From a checkpoint of a small transformer trained on Wikipedia: 10 layers, rotary positions.
Each number is 128 + 32 x the weight over the matrix's rms, rounded and kept within 0 to 255. Layers, rows and columns count from 0.

# layer 5 MLP gate, 832x320, rms 0.118, rows 187-193, columns 160-319
[[182  69 177 106 154 124 152 131 130 169 162 144 161 148 172  76 148 121 130 153 155 149 150 102 128 173 144 126  93 146 148 158 141  97 167 104  96 175  89 115 144 124 111 133 138 162  77 143 136 148 133  81 183  91 130  99 101 101  95  83 177 150 167 131  95 105  94 143 123  94 193 146 106 142 108 182 105 150 160  49 193 123 117 132 181 115 103 120 178  88 134 109 141 128 165 145 124 180 128 142 100 148  91  69 154 122 133 119 155 103  89 113 145  93 181 153 111 133 150 173 174  97 111 134 128 152 120 110 176 152 139 108 155 151 156 110 133 128  84 118 113 103 173 206 201  73 117 151 102 123 181 144  94  90 125 141 121  75 130  95]
 [187 149 195 119  70 115  89 103 134 106 129 213 126 124 147 176 104 110 179 114 142 180 105 149 132 162 123 116 122  92 104  80 167 169 148 120 127 100 146  96 131  62 138 108 147 130 112 155 159 101 124 106 126 116  72  89 165 121  98 143 136 121 159 176 103 126 124 139 105 185 170 115 144 172 113 134  98 101 152 128 144 118  82 150 159 119 155 143  52 121  96 140 128  97 103 108 101 110 148  95 119  92 142  94  97 127 135 127 157 135 173 136 148  97 105 140 109 130 135 138 135 106 136  80  84  95 129 150 103 135 110  90 147 150 133 101  89  91 117 134 200 149 104 107 155 103 104 102  48 115 126  50 200 143 120 120 151 108  55  42]
 [160 118 155 122 194 111  70  95 117 144 117 174 178 122 185 168 133  97 201 166 108 134 113  74  88 126 114 132  83 148 125 113 188 127 106  77 164  90 126 131 154 145 161 122  80 179 123 124  88  98 136 109 167 106 166  97 152  81 217 132  70  70  90 159 120  76  93  93  77 119 142 121 122 149  38  88 140 114 103 165 215  71 152 108  87 173 157 110 136  98 172 111 147 226 119 152 106 119 121 144 112  94  49 138  88 131 111 134 127 159 118  92 138 110 170 137 127  96 145 100  85 115 190 106 115  69 156  90 202 141 132 151 131 118  99 140 126 122 157 152 161 120 143 146 164  88  53 155 117 118 156  73  71 123 120 109 110 152  99 124]
 [115 187 149 134 140 129 130 152 161 156 153 106  99 142 125 161 154 139 101  84 158 133  63 140  89 198 225  99  89 157  89 131 128 107 137 189 141  78 100  79  82 131 124 113 131 131 142 182 120  92 149  98 124 128 126 147 140  94 162 108 124 115 155 153 174  72  91 139 106 140 130 125 141  76 131 114 121 145 140 136 201  95  81 137 134 173 176  74 141 110 144 147 185 171 116  99 148  76 140 115 107 132 161 133 103  94 130 112 139  43 108  54 124 158 121 128 135 116 116  80 135 147 113 155 196  66 130 143 134 102 202 181 118 133 160 112  82 143 159 173 117 108 108 152 118 155 170 139  95 102 157 150 120 102 131 111 163 154 140 140]
 [159 156 129 163 173 170 192  77 112 183  71  68 113 164 151  89 168 118 117 108 145  96 192 180  81 100 152 150 137  82 101  78 134 110 138 130 124 104 141 138  80 117 177 155 122 108 111 159  96 157 119 150 101  98 189 124  93  94 107  98  98 157  76 113 173  71 146 119 185 175 123 123 170  79 143  78 111 136 149 126  19 170 147 145 111 102 160 140 177 133  84  92 141 168  98 159 158  98 165 164 114 102 122 123 163 192  92 126 104 107 153 120 126 131 132 131 140 108 132 115  96 142 124 148 184  91 154 124 153 141 108 112 103 128 148 114 157 135 124 142 159 138 132 141  80 129 124  98 112 150 101 119 111 114 123 157 141 120 145 142]
 [122  90 101 151 174 140 117  92 132 100 147  62  61 131  72 125 149 148 106 127 126  73  89 150 133 107  81 172 165 105  78 142 112 109  72 162 125 124 133 170 132 202 190 147 189 123 126  71 100 154 151 158 115 138 139 144 134 194 136 174 129 167 187 184  71 124 116  87 124 164  94 129 108 148 166 112  88 148 116  85 168 140 110  99 167 125 156 152 170 169 161 169 143 117 161 177 103 156 105 188 153 106 126 161 128  99 173 121  69 128 189 125 101 145 167 195 101  95  33  96 114 160 106  85 121 140  99 127 101 154 118  96  99 132 133 115 119 126 136 168 135 111  99 130 170 128 179 148 158 105 114  71 165  96 112 197 154 143 137 119]
 [100 125 156 102 159 151  79  76 159 103 100 179  79  78  88 121  98 143 142 131 103 165  45  76 141 179  61 106 132 184  93  82 135  88 119 181 133 125 103 106 168  85 129  62 118  95 159 122 147 148  87 141 160 144 157  73  87  83  99 175 118 143  90 140 130 125 176 102 164 125 125  90  72 184  97  85 163 149 134 131 137 149 123 143 109 168 139 137 164 135 180 135 148 110  85 133 141  68 127 200 141  99 146 156  69  88  57  91 170 181  90 166 151 161 128 188 177  47  99 177 147  94 141 126  80 118  84 146 116 113 149  96 141 165 182 112 145 114 143 142 118 175 130 134  84  99 166 115  76 128 142 102 201 111  95 129  99 119  94  99]]
# layer 5 MLP up, 832x320, rms 0.116, rows 187-193, columns 160-319
[[168 139 171 150 144 141  95  86 155 146 154 178  96 147  88 123 138 110  35 159  74 132 159  58 117 143 147 162 154 155 114 131 129 154  79 166  95 136 162  93 177 114  97 154 218 144 141 103 107  81 188 105 171 147 173  85  66 153 183 113 118 139 121 157  93 196 108 162 132 116  80 126 149 113  77 126 175 108 173  97 105 162 123 173 109 123 122 144 127 127 181 109 156 162 170  76 103  53 165 184 185 130 123 121 153 104 168  29 137 154 118 114  80 180  55 117 140 136 163 105 109 146 143 135 121 114 149 102 150  44 103 161 155 112 105 189  94 116 109  98 201 156 115 105 132 115 167 146 181 108 153  86 138 123 116 161 115 146 175 129]
 [150 104 115 180 143 145 129 119 127 116  70  97 120 117 103 106 103 104 160 173 125 109  89 157 138 128  99 175 140 165 130 103  53 110 113 184 135  63 118 155 122 150 105 101 108 148 149 146 130 136 115 125 137 149 163  79 105  93 124 142  82  89 120  59 127 165  91  99 175 109 113  78 156 140 168  85 135 130  77 136 127  94 172 124 101 204 111 157 108 148  94  55 113 141  86 102 167 156 131 137 102 126 117 120 164 202 146 133 162  74 105 180 181 107 114 111 125 129 131 122 167 144 116  97 186 137 166 164 105 142 130 108 170  63 156 129 177 122 142  96  77 138 101 157 153 112 121  85 112 149  89 201 194 174 200 125 160  25 149 119]
 [110 141 147 120 135  66 133 131 131  76 197 123 142 135 160  84 125 140 153  68 130  71 134 119 136  94 132 195 139 187 213 157 126 148 130 127 121 119 107 137 105 113 129 118 107  77  72 113 119 125 122 167 207 103  77  70 137 106 151 103 101 145 129 143 114 161 130 149 114 197 132 109  53 156 151 140 156  36  85 141 128  81 135 154 126 114 126 152 164 111  88 166 104 142 107  78  97 102 139 115 113 139 113 105 141  98 112 177 131 147 108 104  84 101 138  75 175  73 106 153 154 152 166 117 131 116 193 190 130 112 100 208  98  91 173 137 141  98 198 193 143 164  76 123 181 142 121 167 163 150 122 142 109  94  98 112 133 111 153 169]
 [131 124 117 160  19 129 153 120 125 156 132 125 115 126 106 112 115  96 147 101 102 109 108 144 189 127  92 147 139  87 129 155  93 136 154  98 150  96  96 155 167 113 124 163  80 134 126 134 116 156  99 118 118 105 127  81  88 134 147 162 157 105 105 136  83 159 156 150 172 162 150 175  80 158 154  93 120 125 144 120 154 113 125 126 138 115  74 179 164 137 102 151  82 130 150 119 131 107 133 167 179 145 108 139 184 122 188  99 151 135 134 126 165 183 160 124 128 162 177 105  87 107  95 129  46  95  77 164 134 131  65 105 174 150  78 124 135 156 157  60 110  98 133 131 100 107 111 115 121 157 139 121 144  91 105 147 107  76 118 189]
 [112 150 124 139 193 149 145 167 114 154 141 147 166 159 106  91  99 114  73 120 143 152 138 126 101 164 130 128 152 129 136  68  62 125 166 125 131 103 102  66 132 164  79 139 195 141 123  87 143 131 123 132  95 146 107 176  92 163 126 139 134 120 137 155  96 138 137 135 119 169 120 137 222  36 128 121 171 161 105 147  81 114 151 175 126 120 127  85 117  91 174 122  96  80  93  93  45 129 127 153  86 187 152 108 153  78  58  45 181 107 127 116 141  87 140 138 126  82 158  84 104 140 114 192 145 184 179 140 115 144 114  92 148 108  85 137 111 140 153 138 163 122 136 137 138 127  50 132 165 154 166 102 100 142 171 137 100  88 109 147]
 [156 123 120 155 112  79 149 156 114 183 143 113 131 158 195 153  82 127 114 195  91 141 147 143 146  90 152 126 133 137  89 108 114 176  96 132 129 158  37 102 106 112 199 121  68 215  90 108 101 148 122 122 117 112  87 146 176 146 167 103 161 125  34  67 101 166 126 162 165 145 146 127 107 112  99 165 100 104 112 179 136 141  99 132 158 115 162  82 130 168 154  72 137 146 148 148  89 143 140  62 103  88  64  72 174 113 150 156  75 108 158 150 128 131 167 146 162 146 138 139 115 108 131 132 106  95 149 122 143 107 114  91  59 130 198 177  76 151 140 121 147 118 116 141  92 106  95 134  74 114 112 145 139 159 112 126 128  90 122  81]
 [151  87  80 126 138  66 130 105 113 155 120  86 115 169 121 186 108 118  46 118 175 129 163 148 168 151 127 182 150 171 117 115 119 143 206 115 123 186 176 148 144 220 103 129  88  44 109 139 106 151 115 141  79 196 129 102 147  86 126  69 100 114 103 100  91 172 128 124 156 188 137 110 140 107 135 126 112  98  95 137 182 114 129 124 140 101 133  89 108 103 125 109 121 106  99 123 144 131 115  99 142  15 167 157 184 184 168 114 164 196  77 141  85  91 129 164 106 121 151 175 106 131 132 162 160 133 133 165  97 145 128 139 152 199 180 114 161 176 143 129 154 147  90 110 134 124 161 144 150 108 113  55 133 149 122 112  91  71 115 118]]
# layer 5 MLP down (transposed), 832x320, rms 0.219, rows 187-192, columns 160-319
[[ 77 177 130 136 107  94  81 113 113 133  93 124 153  70 103 126 191  79 119 158 146 130 138 131  99  73 106 111 132 122  93 187 122 136 108 100 146  41 158 129 110 165 125 130 164 143 129 109 131 167 122 178  94 142  66 146 127  88 160  60  94  88 123 116  97 115 128  95 134 108  69 147  95  57 138  76 135 106 126 180 117 133  95 102 116 138 177 121 105 173 103 138 110 113 138 140 163 134 152 140 152 153 137 158 105 128 106 160 106 160 148 145  95 163  95 106 126 148 105 136 118  94 163 135 113 110 147 109 119 133 111 155 163 110  87 186 140 103 103 143 158 127 101  36  86 165  86  62  95 160 200 179  71 163 135 205 121 117  70 119]
 [100 129  78 143 100  65 124 141 113 168 177 111 129 126 115 117  89  96 134 203 115 146 148 133  83  81 109 146 113 147  94  76 109 149 109 122 106 111 159 168  92 126 141 132 114 130 108 140 154 147 127 128 153 152  99 136 119 231 119 122 118 182 108 138 140 125 121  87 144 105 151 126  73  60 109 141 112  70 115  95 125 155 126 129  89  93 110 139 175 142 142 116 129 137 147 142 165 109 110 177 138 132 134 171 153 215  92 106  88 116 155  99 145 161 130 120 118 130 121 142 105 147  60 179 133  98 151 129 147 122 125  96 118 130 131 121  94 157 117 140 135 111 216 116 161 126 160 127 168 122 124  96 137  76 101 124 123 140 127 105]
 [166 111  88 123 136  91  80  60 115 171 157  83 178 170  94 162 102 137 148 172 122  95 145 131  92  98 154 152 148 123 119 179 159 133 128 123 182 115 106 119  38 101 106  83 113 143 146 151 123 134 170 148 120 119 138 123 107 141  92 118 168  66 181 114  84 146 138 121  70 112 141 188 136 167  96 185 104  52 114 180 142 120 141 133 112 169 131 113 112 206 107 123  45 164 160 118 141 160  39 144  69 175 122 185 119 128  82 155 152 133 112 170 179 112 105 130 127 144 136 167 141  83 113 127  43 142 120 100 122 101 104 120 211  54 134 192 141  97  79 106 103 119 111  95 110 152 105 210 146 115 196 106 118 159 162 147 126 150 127  99]
 [109 150 113 115  79 138 121 104 123 131 166 137 134  99 150 100 122 130 145 108 112  80 150 168 119 123 149  67 159  71 149  63 111 102 184 105 119 136  82 124 164 105 144 128 119 177 155  79 112 144 126  91 198 135 157  86 126 147 186  81 120 122 148 142 104 166 164 159 153  87 105 111 103 125 111 140 173  99 141  84 133  79 156 136 143 133 182 171 170  81 124 145 117 168 106 127 196 159 112 134 154 143 137  95 135 196 106 145 131  91 132 120 154  85  95 124 136 160 156  95 202 129 122 108 116 128 101 138 129  99 117 145 159 128  67 164 183 164 131 196  98 155 108 137 119 112 150  95 185 102 197  93 100  87 159 140 160 162  65 143]
 [165 141  84 136  90 195  75 185 121 113 122 175 124 130 109 116 118 103 141  78 147 121 168 182 140 157 173 104 175 117 157 160 139  45 171 139 153 225 123 147 116 176 141 123 129 167 136 143 119 135  78 108 218 136  74 154  99 136  99 120  69 178 106 123  82 123 116 173 138  96 167 161 110 130 114 171  98 126 142 125 208 126 134 165  97 107 135 213 109  98 132 111  98 145 176 120 124 126 115 129 213 201 116 132 114  99 170 174 188 196 142 113 175 147 132  36 141 115 110 163 164 116 104  86 121 124  95 108 156 104 181 149  79  96 119 151  68 142  46 122 108  88 105 128 219 171 149  83 122 118 139 135 128 125 214 110 128 128 162 117]
 [108 146 145  60 130 122 154 113 100 111 115 139 135 117  96  90 156  90 160 183 164 148 171 111 182 108 138 131 118  96 150 161 128 155 128 123 105 130 129  87 161 134 123 154  95 119 145 128 131 152 143 171 142 161  34 115 154 194 118  87 103  65 114  85  92 150  95 157 123  98  94  52 110 130 146 137 165  97 154  95 149 124 134 119 139 152  81 138 173  99 142 160 172 162 204 144 177 135 102  65 118  81 142 135 133 137 149 118  78  71 114 177  73 147 150 140  72 124 161 152 166 144 115 131 162 106  75  34 133 115 156 165 146 137 176  94 119 108 155 121 121 179 132 172 112 141 119 124 120 156 142 104  51  48 120 112 132 126 116 120]]